Weights of a small transformer language model.
Training: a variant of Adam for these matrices, 93M tokens.
Each number is 128 + 32 x the weight over its row's rms, rounded and kept within 0 to 255. Layers, rows and columns count from 0. The size above them is the row's rms in percent of the matrix's.

# layer 8 MLP down, 128x512, rms 0.0841, rows 0-104, columns 64-127
size [106 102 105 108  96  92  96  99 117  99 110 108  98  94 102  98 104 112  97 108  96 102  98  97  97  95 101 103  90  90  94  99 100 100  92  91 103  98 104  97  94  97  95  93 108  96  96 109  99 119 101  94  98 101 100  90  99 101  98  97 100  92 110  99  92  99  98  91 100 100  98  88 104 104  91  94  92  97 102 101  98 112 107 104  98  96  95  99 104 103  95 101 101  96 100 104  91  98 101  98  92  90  97 104 150]
[[154 127 106 152 162 162 140 103 123  96 120  96 166 109 130 118 142 141 122  81 116 122  81 106 128 121 187 155 109 133 109 122 117  93 147 111 150 127  84 104 124 102 148 110  90 137 113 102 125 172  99  80 192 167 131  92  69 100 193 143 106 158 133 127]
 [ 98  81 156 104 118 156 113 180 134 103 152  65 116 131  99 106 143  72 144 132  68 129 156 132 111 137 122 142 103 108 125 100 140 143  65 109 166 143 132 150 144 123 131 109 220 119 131  72  82 118  91 102 129 165 144 124  76 116 183 108 126  65 152 150]
 [159 105  81 168  99  93 133 141 147 124 149 174 132 124 156 183 162 148 177  84 215 119 170  97 104 113 113 147 105 134 116  77 128 176 110  72  58 155 113 134 120 107 241 136 136 140 103 119 118 160 162 130  88 135 158 161 121 213 113 130 114 112 157 138]
 [144 141 151 147 115 113 134 107 164 159  52 204 105 148 144 138 163 131 136 125 114  98 104  88 117  84 121  95  62 139  93 138  87 146  90 158 163 118  62 136 113 132 117 112 159 104  83 130 112 166 128 169 191 112 136  95  94 120 115  76 115 131 133 144]
 [212  71 107 126 116  64 126 178 121 125 144 146 121 139 139 153  86 130  99  93 144  94 111 103 144 162  68 122 103 124 123  89  93 180 108  87 175 102 199 115 132 125 137 133 124 169  97 105 143 161 105 107 131 168  95  64 151 117 138  98 121  87 129 134]
 [121 121 130 156  72 134 124 218 215 124 153 162 127 156 152 132 198 108 108 124 137 143 188 160 127 158 138 209  81 153 107 110 151 141 153 137 173 126 135  73 108 139 146  68  82  91 172 115 149 141 145 119 105 164 131 117 177 157 130 134  97 105  91 177]
 [130 114 165 127 134 177 125 125 126 112 143  60 181 133 130 113 100 121 139 138  95 133 162 134 123 146 137  78 172 145 144 135 131 162  81 121 175 162 115  91 145 200 121 134 110 183  90 140 143  99 177 128 131 125 172 151 105 139 125 124 182  55  91 171]
 [145  90 101 164 119 228  87  76 106 101 117 140 139 126  88  90 130  78 143 159 123 129 100 146 146 134  98 125 118 106 151 134 133 124 115  94  73 112 170 160 154 147 169 166 106 112  90 114 115 149 155 117  96 125 113  97 136 129  83 153 133 130 164 138]
 [ 72 119 130 144 159 141 214 182 173 131 138 117  87 114 115 142  60  86 114 107 121  74  89 172 162 128 142 191  83 135 130 154 156 116  96 112 134 169  87  74 158 133 121 160 110 118 140  75 174 108 126 167 150 128 101 125 129  48 131 201 132 183 131 118]
 [ 75 107 123 103 151 171 154 131  58 154 100  58 147 165 132 155 110 107 122 149 109 150 131 142 111  98 124  74 179 107 161 147 121  85 137 142 100 110 130  97 172  41 134 104 163 168  81 152 152 115 118 126 137 141  79 105  63 115 104 144 109  42 156 101]
 [114 138 145 171 195  99 123 104 178  73 132  92 167  99 169 160 136 136 147 106 144 145  50 129 139 127  93 138 200 181 181 114 131  80 165 140 168 109 122 135 103  74 128 100 117 107  90 139 120 163 149 117 104 125 126  94 103 176 129 145 141 103 158 159]
 [111  92 142 145  93 111 115 127 161 127 149 175 100 154 163 114 129 108  82 103 180 131 102  64 138 193 113  75 147  81 119 181 155 107 166 130  93 154  86 106 183  92 180 172 177 105 129 148 131  81 118 138  61  74 148  46  93 100 119 166 163 135 154 103]
 [132 169  98  99 135 160 145 113 142 117 127 148 144  48 133  96 126 142 141 124 131 104 175  89  72 181 151 141 107 145 177 139 184 187 110 213 152 239 155  76  73 166 137 168 149 115  69 128 110 135 128  71 190  83 137 139 159 131 152 120 137 151  93 114]
 [151 118 120 125 120  99 145 136  87  99 170 114 131 149  86 138 119 113  95  81 167  79 145 187 118  70  77  73 100 157  69  64  84 101 115 133 179 177 134  64 160 107 173 128 173 158 154 159 141 155 110 165 155 157 179 146 111 110 132 178 146  71 198 104]
 [154 116 168 111 143 172 166  95 151 197 125 186 160 132 157 121 119 156 100 145 115 121 124 154  69 146 100 150 167 109  74  92 130  99 172 136  93 102 215  79 153 150 171 108  54  75 126 168 154 150 131 177  75 126 176  45  92 171 119 135 155 136 173 118]
 [130  73 136 136 148  86 125 114 124  88 148 129  50 114 122 115 115 149  89 150 118  97 121 146 138  99 118 123 141 117 118  78 155 120  89 108 116  97  93 155 124 106 168 150 190 140 121 137 150 170  33 144 193 115  93  89 164 160 135 119 119  68 190 174]
 [ 78 118 174 105  67 183 143 152 177 170 115 150 152 114 144  50 119 127 117 168 168  99 134 152 145 137 166 160 131  97 117 133  66 148 151 166 147  91 160 123 143 152 162 103  92 168  82 129 152 129  64 129 116 162 138  88 108  81 117 130  94 187 115 190]
 [100 131 136 114 118 201 160 114 101 158 136 142 162  95 135 132 145 140 128 152 213 143 229 131 143 183 115 119 190 130 101 162 132 119 112 151 149  65  74 140 171  93 126 117 126  92 100 135 140  97 141 134 114 168 122 153 145  98 163 121  91 129 117 122]
 [100 124 129 139 126 143 139  79 114  77 192 162 112 100 118 184 160 161 137 108 156 137 109 194 101 183  91 159 133 155 190 172 166 121 151  91  54  47 144 132 162 214 118 139 120 138 105 139 125 146 139 105  86  81 125 127 116 142 148 164 160 147 173 163]
 [187 118 190 144 147 126  85 105 114 160  91 158 139 104 186 130 125 133 102 135 126 133 135  98 171  75  82 131  98 158  81 153 128 144  90 149 127 131 128 121 148 115 109 101 153 128 198 149 119 113 189 136 145  84 171 161 175 103 142 136  97 102 130 150]
 [144 153 184 153 125 129  79 205 168  86 123  87 191 149  51 171 143 168 110 146 135 168 135 154 141 110 181 150 169  66 169 113 203 123 139 146 167 118 104 116 155 133  96 156 164  74 140 156 135 106 156 116 135 150 147 177 103 101 142 115  93 114 181 130]
 [125 172  89 160 138 132 154 133 136 170 104 101 149 139 131  67 116 114 126 202 125 118 195 134  73 103  93 104  98 125 162 148 131  69 145 156  75 107 191 101  85 152 116 136 181 121 171 123 162 163 164 158  58 187 153  73 151  77  96  77 167 163  88 115]
 [136 104 115 110 178 136 148 133 119 145 107 121 112 122 162 162 162 200 136 117 129  79  94 187 109 172 127  93 117  86 128 121 145 111 150 155 193 164 169  91 116 115 111 112 139 121  92 134 125  71 145  85  88  96 146 146 146 163 195 163 112  98 209 132]
 [113  92 163 171  77  92 180 130 147  49 228 132 114 136  75  60 115  94 170 107 137 170 122 156 178  58  57 133 156 140 103 106  92 147  89 104 115 152 135 159  87 119 143 117 115 104 194 129 151 191 119 192 190 117 136 115  88 174 134 104  77 110 176 171]
 [175 184 119 136 114 143  70 130 134 163 111  98  91 142 129 143 122  97 183 126  96 136  88 174  96 184 135 136 146 141 126 113 185 138  99 143 114  95 142  81 172 186  61  67 116 118  97 204 143 162 105  95  33  87 131 111 127  97 139 113 136 122 108 142]
 [143 145 105 175 121 148 161 146  97 140  79 233 127 117 126 163 136 123 137  82 101 161 130  64 108 148 102 118  96 141 127  46  76 123 124 134 187  86  81 184 122 108 131 150 116 171 137  82 144 131 151 152 149 108  92  65 250 117 122  91 101 190 104  87]
 [110 178  56 130 118 221  98 132 103 145 120 108 161  99 147 137 149 103 128  66 155 113 175 165 132 171 173 134  97 157 154 131 136 185 138 172 123 132  93 102 166 143 152 155  99 157 140 113 132 132 207  65 179  97 159 167  96 124 131 113 150 178  42 155]
 [144 120  72 137 189 161 135  95 103 156 107 138 164  85 120  95 164 104 132  77  88  64 129 122 134 112 128  78 114 127  92 138 142 136 152 130  96 145 200  86 123  75 161 139 116 100 118 108 139 133 143 132 134 157 158 121 186  60 131 143 191 126 144 108]
 [ 98 132 139  86 167 115 129 134 146  94 124 119  98 106 152 103 190  69 128  98 124 118  80 129  99 116 116  81 134 139 128 125 141  98 138 119 150 136 110 133 129 149 145 127 214 158 132 154 162 149 115 119 118 142 117 132 170 132 146 108 162  95 149 166]
 [132 121 118 121  75 138 114 133 188 136 205 153 175 125  80  69 143 159 116 123 143  90 133 161 117 132 130 136 206 153 146 164 205 168 113 134 168  75 118 149 122 141  73 155  78 171 105 160 101  81 145 152 140 107 148 116 137 145 119 131 121 119  89  76]
 [170 144 125  90 110  78 128  84 162  79 168  72 144 153 144 198 196 176 100 116  54  96 133  98 159  67 132  75 104  84 147 141 131  79 146 150 161 171 117 137 131 169 125 188 144 132 100 150  96  83 157 150 123  99  95  88 168 130 130 107 113 164 113 138]
 [145  63  82 153 146  53 173 116 149  62 159  52 162 170 138 146 138 137 145 186 157  86 128 119 181 136 125 139 119  93 117 116 136  70 162 182 209  86 169 126 138 149 137 139  95 140 104 159 123 128  56  92 106 149 130 168 132 155 131 187 113  74 117 167]
 [139 124 164 187  75 149 168 146 131 151 114 167 124 143 218 165 101 107 104 154 135 163 153 143 188  99 113 161 115 169 121  68 145 125 141 146 131 134  59 128 130 109 142 143 147 131 186 124 220 152  85 116 157 142  75 152  82 132 141 128 104 188 111  99]
 [ 97 139 151  96 104 153 134  93 126 146 132  91  89 128 113 103  95 136  96 171 121  78 170 114 103 153 155 200 121 150 116 102 113 119 126 100  76  84 192 168 125 174 105 171 160  92 153 143 131 127 138 127 127 149 159 126  85 128 189  95 181  87 109 132]
 [113  77 134 152 149 118 182  77 137 120 121  29 125 107 178 192 106  87 137 139 129 146 116 101 126  95 100 152 167 170 109 174 153 121 128  82 124 114 159 132 180 130 112 126 142 106 102 130 109  80 179 125 127 116  48 176 107 121 121 153 161 176 126 155]
 [179 127 170 110 156 126 114 148 129 146 167 131 127 133  99 150  84  92 134 174 117 143 127  96 144 134 132 148 112 102  94 162 150 149  98 142  74 105 187 135  94 131 138 133 151 166 110 122  91  99 110 114 147  97 109 135 129 142 127  78 140 179 128  91]
 [162 141 169 114 163 102 142 126 103 111 100 208 124 158 101 137 127 107 167 107  67  96  60 168 186 162  91 166 142  85 151 204 143  84 116 132  90  84 129 156 102  97 121 153  81 150 122 166 145 124 137  70 113 115 126 121 130 152 108 150  99 142 127 109]
 [100 127 149 118  74 176 108 137 147 106 159 139 153 105 135 176 193 127 129 119 144 132 113 162 151  95 169  89 168  84 157 114 108 134 114 162  70 138 125 122  98 144 170 100 152 106  74  75  97 113 179 132  82  60 171 135 103  82 113  72 109  73 144 102]
 [135 113 132 115 210  87 151 103  82 130 140  41 151 114 143 105 120 143 128  97 107  96  92  91 120  84 178 129 125 110 115 148 175 138 135 133 101 125 123  97 149  96 117 184  98 165 115 108  95 106 119  90 128 162  94 102  60 111 103 140 135 146  66  79]
 [131 116 174 117 178 133 134  89 186 106 104 191 136  75 117 150 150 132 108 141 183 104 148 145  95 100 167 150 127 119  87 134 134 152 155 178 145  72 203 151 112 128  98 140 138  96 116 104 154 150 129 192 151 132  80 120 130 158  96 144 116 132 144 112]
 [124 164 128 127 133 111 127 104 122 124 136 177  89 129 122 123 145 106 108 118 165 103 213 160 109 112 126 136 142 128  67 162 134 111 150 157 144 114 175 135 102 148  69 167 119 170 199 144 107 155 162 158 112 168 132 109 139 189  91 127 123 127 146 130]
 [112 189 124 167 138 140 104 183 116 103 105 129 136 129 129  98 153 106 113  78 124  75  77  96 140 124 119 167 144 135 155 219 168 118 157 102 172  98 154 147 149 153 177 143 131 137 113 152 127 181  92 147 116  91 169 203 157 144 106 105 101  99  71  88]
 [128 138 103  90  99 143 116  95  70 168 142 109  97 113 150 172 150 157 145 130 199  97 134 128 119 107 105 121 128 177 131 185  62 142 157 147 105 152 126 126 122 174 128 221 123 137  77 125 115 142  88 145 125  83  72 193 155 106 128  99 161 145 148 123]
 [148 154 114 139 171 197 161 109 123 152 116 154  71  69  97 153 169  73 112 100 144 123 155 105 104 117 180 120 139 153 159 104 144  84 151 105 171 128 122 194 116 153 131 194  81 110  93  93 137 155 102 141 164 186 112 133  89 149 133 128 137 128 194  99]
 [119 109 176  75  83 115 121 141 112 158 129 112 106  76 163 109 122 140 151 105 124 150  93 165 121 146 146 110 130 166  97 106  89 163 124 153  63 123 135 142 138 141 128  79 175 151 141 138 124 131 192 192 118 135 145 134 133 101 142 111 138 138  31 116]
 [181 146 119 108 158 166 144 150 141 138 105 172 126  76  90 151 169 111 107 126 139  88 163 167 165 105 191 135 183 157 197  56 132 122  97  94 133 158  87 152 101 161 124 136 184 116 118 153 144 159  82 159 165 130 106  70 153 100 107 141 128 169 146 179]
 [ 66 115  98 117 140 157  65  46 110  94 190 102 119 128 114 122  73  69 131 155 203 128 174  76 150 184 156 127 110  49  84 129  63 161 117 107  80  26  99 112  94 100 130 145 101 139 115 144 120 131 192  96 138 159 106 106 112 115 135 118 123  72 122 151]
 [ 55  92 158 150 131 150  95  85  85 126 143 137 131 122 109  70 101 131 128 156 116 139 132 136 103 143 136 141 103 126  80  78 105 132  95 141 116  47 141  89  97 108 181 123 111 115 141 110 134 156 167 132  37 143 196 128 161 119 187  72  51 155 117 173]
 [130 127 115 135  88 182 146 159 146 129  72 138 112 125  95  99  87 164 127  95 143 136 109 107 163 158 138 116  89 141  81 126  84 160 157 181  83 160  97 131  93 124 136  99 105  91 167 233 113 100 146 165 201 169  77 209 102 148 101 129 141  99  83 133]
 [ 80 160 136 165 169 106 170 156 116  70 107  62 129 143 120 153 126 107 145 116 116  91 141 150 126 115 135 143  80 132 146 181 162  85  51 101  87 179 130  72 154 151 102 163 113 183 110  94 137  65 149 102 102 151 122  77 112 150  88 199 153 121  84  97]
 [128 122  88 127 141 151  84 114 148 155 125 128  75  93 187 122 217 102 132 161 125 145 100 149  96 136 119  99 156 160 125 110 171 138 186 165 104 172 103 118 119  64 102 116 148 139 128 131 111 135 131  99  89 121 203 173 123  52  71 135 183 164 108  79]
 [118 145  99  67 142 127 109 110 102 147  86 103 145 187 148 153 119 132 172 146  77 197 129  93 129 126 113 111 127 115 147 149 111 186 120 105 131  94 159  97 166  95 138 105 128 105 162 122 143 135 136 135 101 145  73 192 154 164 100 134  95 152 135 117]
 [124 127 130 110 120  93  88 164 141 113 124 140 104  54 112 109 145 181 135 104  98 123  95 150 104  87 119 188  84 159 178 153  90 137 147 173 131  93 100 155  81 137 120  67 114  97 128 140 128 104  92 115 168  72 128 217 137 109 121 121  77 149 139 106]
 [107 162  66 133 184 155 128 116 121 129  86  84 164 130 110 167 171 119  95 130 127 105 120 117 128 137 159 168 145 136 167 120 186 133 151  99 138 135 128 121 134  67 144 212  52  89 187 125 113 137  92  97 111  95  55 102 129 114  87 194 156 177 102  90]
 [ 96 170  98 127 125 116 107  96  52 149 163 153 156 218 158 106 126  81 139 161  99  71  77  65 154 126  76 151 126 152  93 107 107 135 108 146 141  79 150 113 129 100 107 103 105  84 164 136 126 132  82 115 144  93 212 155 108  89  93 160 141 121  83  87]
 [162 178 151 124 128 186 125 130 135 159 169 136 107  62 149 189 129  95 143 156 101 117 135 140 120  97 113 154 159 169  85 140  80 114 110  84 140 118 139 137 138 139 104 101 146  74 127 107 133 115 110 143 133 147  94 136 127 153 112  80 113 126 153 143]
 [149 171 179 147 165 124 142 131 105 171 135 168 153 134 156  37  79 150 142  72 148 173  76 118 105 173 119 132 124 171  94 102 135 147  78 132  89 133 157 155 105 128 155 121 115 147  67 107 122 112  73 159 123 201  78 161 123 152 127 139 115 161 124 141]
 [ 85 180 143 112 154 157 120 123 132 116 125 144 165 100 129  86 180 124 119 129 183  31 142 139  71 127 164 119 133 101  87 172 170 101 135 129 116 123 152 100 154  73 126 111 151  87 139 105  94 159 113 156 141 124 106 132 105 103 125 151 167 207 113 121]
 [ 77  86 139 119  63 144 201  81 142 176  82 149  83 134 124  97 122 157  70 130 131 173 110  87 122 100 120  98  97 155 126 178 136 156 125 106 150 125 163 183 176  85 120 132 169 129  73  94 121 121 142 153 131 131 126 147 127 109 133 102  81 214 105 132]
 [126 123 142 142  93  96 120  68  99 129 123 110 150  86 133 180 132 150 114  44  67 115 175 117 150 108 140 120 119 130 159 100 101 204  88 160  81 120 103 154  90 143  93  79 116 157 112 107 120 150  77 127 117 156 172  90 133 116 179 112 143  76 146 160]
 [145 132 176  89 156 157 130 140 183  82 128 161 144 101 140 196 140 164 149 153 115  92 100 124  89  85 126 115 145 109 163  95 150 146 199 125 123 100 157 123 118  94  88 165 160 140 127  94 128 155 110 140  80 129 139 152  85 163 172 128 149 134 174 110]
 [119 165 116 128 181 117 132 104 164 120 115  63 120 146 150 107 101 193 153 152 129 133 101  65  84  84 102 174 227  94  79 122 130 167 167 134 128 146 126 137 137 158 111 128 183  96  89 128 191  99 138 151 169 101  82 131 145  98 111 113 165 101  79 113]
 [126 141  83 154  86 156 135 142  75 182 166 175  68 181  71 116 145 111 150 154 153 132 156 169 186 134  62 169  91 137 112  52  84 118 147 143 160 153 165 166 131 127 109  74  86  82 137 134 143  99 158  95 169 102  94 117 105 108 136 123 136 111 130  80]
 [144 112 130 118 114 107 136 145 124  80 170 135  77 131 126 130  97 106 142  85 123 165 160 154 118 145 111 133 118 159  71  41 111 172 111 100  93 187 158  67 117 100 169 109  82 130 120 135 138 153 129 111  74 113 147 147 173  72 130 108 126 115 123  55]
 [147  94 131 178 136  89  69 139 183 155 113 130 130 116 101 103  98  68 123 178 135 119 158 104 101 216  85 155 135  98  90 133 143 156 150 117 140 161 126  96  86  81  83  42  90 153 120 170 148  86 150 135 110 166 108  87 156 111 150 108 134  82 118 144]
 [130 128 135 119 162  84  85 143  48 131  41 128  61 120 137 151 164  74 141 152 107 129 227 128 142 128 142 129 131 201  99  77 143 184  90 124 143 129 120 137  94 128 124 147 105 166 161 114 127 218 134 120  94  94 193 117 119 105 107  70 122 116 126 124]
 [121 158 143 116 180 142  90 153  43 124  81 127 103  86 158 125 120  72 166 136  82  90 152 146 173 222 186 119 188 136 107 218 146  94 126 134 113 164 100 100 148 142 141 133 113 128  70 101  90  79 102 112 111 119  63 159 123 149 169 166 161 174  69 102]
 [181 167  69  82 132  98 123 108  90 154 198 127 134 157 110 140  32 139 118  63 125 125  77 144 170 130 106  85 123  96 175  97 133 140 103 105 146 165 102 114 105 157 135 120 132  88 149  97  96  67 126 149 147 135 112 116 185 127 153 154 109  54 134  82]
 [149 154 168  86 115 137 134  90 117 140 144 131 139 151  92  98 121 193 107 160 109 114 141 119 139 116  94 163 117 117 145  91 146 126 109 161 129 173 120 128 128 102  88 126 131  92 150 119 144 123  76 161 132 173  91 130 165 141 147  94 116 100 131 130]
 [161 133 143 159 140 111 150 130 164 146 166  97 163 138 185 154 143 146 158 104  93 166 159  94 110 114 106 149 142 113 121 199 161 137 116 154 161 139 143  70 137 134  99 128 153 103 103 154 103 139 129 117 145 190  95 165 114 172 157 127 110 169 180 164]
 [131 163 106 112 132 129 111 132 133 130 115 180  87 133 116 119 152 122 112 192 186 129 156 138 147 122 243  90 152  82 133 188 150  95 161 130 111 172 147 126  82 127 117 151 178 117 163 115  99 137 105 105  76 142 158 192  92 142  97 119  83 143 154 151]
 [133 134 192 156 201  76 147 165 122 105  89  64 142 204 161 103  85 133 133 126 111 183 127  86 145 161  85 146 137 121 150 150 186 150 122 108 127 174 118  69 170 100 132 144  55 147 117  65 106  91 128 137 138 122 150 151 189 135 106 161 170 108 115 129]
 [156  78  96 138 150 150  98 134 145 195 103 115 117  85 137  96 122 155 153  70 128 181 161 102 153 117 107 128 175 191 150 190 138 189  86  96 124 104  95 144 129 125  92 158 130 108 119 133 137 122 114 144 158 106 114 155 157 152 127 126 124  52 171 130]
 [ 82 149 109 135 133 146 153 159 115 164 102 129 133  97 148 117 130 124 135 127  57 123 181  30 196 119 121 122 114 161 133 111 121  90 196  68 161  86 168 109 127 123  80 109 148 134 108 157 111  87 169 153 170 148 105 142 114  91 170 152  95 146 138  47]
 [ 98 175 160 121 123  75  94 148 147 127  94 170 127 138 136 144 130 130 159 119 158  90 134 153  98 152 139 132  85 145 111 138  82 137 113 132 103  56 150 142 159 131 174 141 133 131 123 115  76  84 163 157 148 103  88 148  94 110 150 139 169 187  87  65]
 [166 161 112 166 126  77 145 176 210 143 119 178 131 110  89 120 137  68 141 155 129 105 147 150 125 129 146  94 124 148 137 160  94 126 122  86 154 142 110 143 179 162  45 112 103 123  95 140 169 160 147 135 119 165 141 101 147 126 161 121 154 160 122 188]
 [108 142 122 118  77  93 141 155 107 141 117 103 146  73 167 186 112 125 132 153 129  78  95 124 103 120 179 138 126 156 186  99 154 133 125 135 153 109 113 104 205 129 173 120 115 129 139 113 129 113 113  29 110 181  75 107 140 134 129 162 124 192  76  85]
 [172 118 172 110 116 134 139  58 193 178 113 117 127 133  91 146 116 105 132 153  82 128 102  98 154  92  93 129 137  88 140  84 153 126 168 169 103 118  75 131 171 108 112 158 140 141 154 158 173  81 142 133  82  88 130 144 129 119 135 135 106  92 134 113]
 [ 58 129 107  47  86 124 119  67 138  76 141 173 101 140  84  98 103  94 115 116 164 131 116 156 140  75 126 116 107 160 114  99 132  88 118 123 137 129 227 158 116 191 148 125 127  90 117 123  92 150 120 144 100 130 133  78 126 121 131 133  81 145 102 104]
 [116  78 114 141 120 138 134 159  73 143 163 187 108 158 121 109 157 156 131 106  75 149 147 164  89  82 142  82 109 167 170 129  69 111 144 184 100  84 189  99 107 133 144  55 107 149 149 116 109  92 125 155 159 103 162  77 122 134  46 130 115 121 192 144]
 [176  97 138 151 140 134 119 112 119 125 128 173 122 149 126 145  78 171 117 154  99 184 108 156 172 157 186 147  95 122 152 132 121  93 140 116 121  87  62 154  99 131 134 110 174 163 141 159 164 159 145  90 123 126 181 128 139 175 107 136 127 102 150 114]
 [133 102 107 211 115 102 161 162 135 125 108 156 111 137 162 105 131 107 111 105 136 107 156 127 155 163 129 138 160  98 137  73 109 107 140 158 110 134 111 132 119 173 172 166 116 151 117 133 206 115 115  55 114 119  96 143 106 191 186  97  87  95 187 136]
 [174 168  69 117  90 110 115 114 127 129 100  61 183 114  95 120  99 228  93 154 131 129  69 155 126 188 124 166 143 131 188 125  92 121 107 137 156  72  81 170  98 166 141 188  90 128 166 141 107 145 167 123 155 120 157  52 154 105  97 106 112 122 126 134]
 [179  89  99 146 160 129 161 105 103  84 159 115 122  90 117  93 102 126  94  96 149  60 125 136  97 121 141 135  81  39  76 101 138 140 113 116  72  91 127 129 110 184  97 154 134 159 190  82 108  83 150  74 128 133 108 123 114 151 120 149 125 124 116 134]
 [113 109 136  75  82 209 141 111 111 132 123 133  61 145  60 117 125  98 156 205 137 131 100 131 146 191 111  32 125 108 104 178  76 158 153 121  56 169 123  64 114 110  58 113 142 109 120 123 116 133 121 113  91  70 104  74 131 128 147 118 128 130 109  68]
 [122  81 134 124 101 178 208 113  93 119  92 107 144 166 149 179 150 167 119 176 138 157 179 132 128 118 166 114 187 106 190  36 111 145 127 205  26 150 114 134 178 103 144 107  91 165 115 105 155  96 109 114 139  90 113 164 152 127  64 133 168 161  83 144]
 [154 111  92 111  48 149  78 134 152  87 108 170 125 208  92 175 129  44 126 166 137 132 137 127 155 103  53 100 120 123 151 125 139 155 159 142 113 114 155 170  75 133 123 133 107 106 191 127 151 194 176  92 144  88 118 164  90 134 147 123 124 122  96 108]
 [151 145 123 124 149 115 140 165 129 133 145  52 100 111 149 100 106  75 131  92  76 132 145 161  84 124 130 153 187 149  84 140 119 131 144  30 145 136 133  58 157 113 167  91 149 121  97 127 109 116 113 128  85 161 148 119  74 131 177 171 162 145 172 129]
 [ 90  82 135  91 119 116 180 123 148 121 118 143 119 161 144 108 135 110  85 109  79 119 128 122  82 153  48 136  91 135 160  18  88 144 120 106 178 120 157 164 127 110  92 138 139  80 120 141 172 191  76 115 139  99 140  95  85 105 142  96 134 175 169 159]
 [ 95  95 159 144 116  54  99 143 152 183 108 127 135 110  80 160 140 143 143 165 148 145  86 156 154 116 228 221 149 136 121 125 133 147 117 147  85 159  91  77 121 127  98 113 136 166  93  93  46  81 126 137 120  91 149 198 149 105 100 144 122 100 116 120]
 [141 151 121  91 140 157  70  91 110 142 149 134 101 171 125 178 143  62 140  76 101 170 126 137 135  87 155  79 160 171 125 146  97 150 103 127 177  65 127  90 101 142 122 134  91 162  78 178 164  91  92  96 110  96 128  99 165 108 125 111 151 163 111  83]
 [135  89 156 119 164 136 204  67 156 120  98  85 141 107 105  90 101 176 143 186 180 192 140  83  79  91 165 113 128 132 142 189 145 115 127  78 121 195  80  86 182 149 140  84  98 188 110 140 140 105 142 113 135 126 164 148 120 135  98 139 196 136  65 186]
 [157 127 199 160 131 145 126 157 126 125 143 173 124 184 149  49  85 123  98 170 125 172 160 106 137 133  94 104 182 131 157 157 170 153 128 142  76 109 134 168  73 185 103  86 194 121 134  90  91 112 137 162 174 138 166  99 188 122 192  87 132 124 107  95]
 [109 177  62 128 146 136  86  95 114 159 191 106 104  86 160 107 186 114 126 138 115 117 148 129  90  91 134 190 123 137 117 138 121 140 152 140 160 137 106  74 100  71 182  80 145 186 128 124 131 110 105  72 135  80 115  67 115 126 155 130 130 133 145 132]
 [185 130 101 128 129  94 161 126 149 124 131  93 177 171 131 156 197 140 141  71  90 193  95 160 117 119 154 111 128 177 103  87  59 164 123 118 146  69  85  67 128 127 164 120 125 116 147 132 152 151 126 175  96 189  62 114 110 141 108 111 152 162 177 155]
 [140 126 129 148 120 126 151  96 146  48  78 145 172 160 114 144 148 127 103 128 118 140  80 140 112 100 156 125 174 118  84 150 146 130 123  51 129  55  86 158  87 112 155 154  67 127 143 127  95  80  96 165  84 105 156 129 163 134 149 134 102  57  80 129]
 [115 173 135 152  80 162  75 118 139 123 122 145 167  66 111  91 119  99 137 140 175 144  99 159 150 107 124 187  99 111 150 161 214 115 134  84 109 155  84 225 133 142 155 142 147 126 115 118 145 174 137 154  93 132 123 157  99 144 117 130 116 156 115 190]
 [ 81 131  81  96 149 128 129 109  65 150 129 135 127 186 116  63 101 109 123 151 122  80 110 105  74 130 151 114 160 140 109 121  90 134 130  55 188  95 148 125 147 113  83  61 129 126 134 104 110  93 104  85 124 153 137 128  86  85 168 155 148 105 140 114]
 [120 145 167 149 122 113  84 165 142  99  93  89 109 134 131 145 127 193 109  92 131  75 141 131 133  87 125 147 134  70 125 194 122 119 119  79 134 153 119 134 161  77 137  75  91  74 160 129 176  95 110 189 214 153 163 161  84 119 138 147 132 144 175 143]
 [ 96  95 118  92 101 123 149 110  98 104 143  57 124 137  78 194 163 120 120 120 170 146  67  86 137 111 159 120 127 102 120 149 111 120 110 107 113 119 142 131 108 190  80 156 165 180 129 156 148  94 111 124 122 154 122 115 129 134 121 119 161 113 184 130]
 [153 207 101 159 158  87  75 152 118 161 109 135 157 136 111 151 133 189 131 120 171 143  88 133 125 173  51 129  92 128 213 191  87 131 143 121 108 169 114 109 105 199 166 170 128  93 145 136 170 135 147 128 164 133 117 123 170 143  99 102 106 113 181 137]
 [136  80 155 113 128 156 124 158  88 121  92 176 104 188 156 192 161 144 151 121  86 144  96 121  81 113  78  94 123 101 144 172 115 129 119 182 163 104 196 143 152 177 118 145  81 166  54 135 171 136 148 148  86 115 184 115 120 166 154  91 114 151 168 109]
 [ 88 176  26 125 134  84 123 134  87 161 133  81 154 201 145  94 121 109 151 164  70 125  87 117  57 103 107 117 129 115 120 162 183 120 121  91 147 161 134  65 154 132 102 138 158 101 107 130 138 136 119  60 123 171  89 129 142 133 123 161  91  89  99 109]
 [132 110 111 195 129 112 130 165 137  58 161  83 121  93 165 154 103 164 155  89 200 175 142 104 199 117  94 112 158 176 175 170 121 144 169 147 138 118  95 209  99 148 182 171 174 151 154 140 130 192 146 146 122 145 115 129 133 190  79  95 128 136  78 139]
 [162 166 176  57  84 141 112 168 122 113 112 142  95 156 137 141 135  97 124  99 110 175 121 128 156 161 110 156 111 110 112  86 124 103  80 173 130 213 169 171 100 130 116 127 152 104 149 122  59 182 130 181 113 143 178 139 184  95 147  66 112 139 155 139]]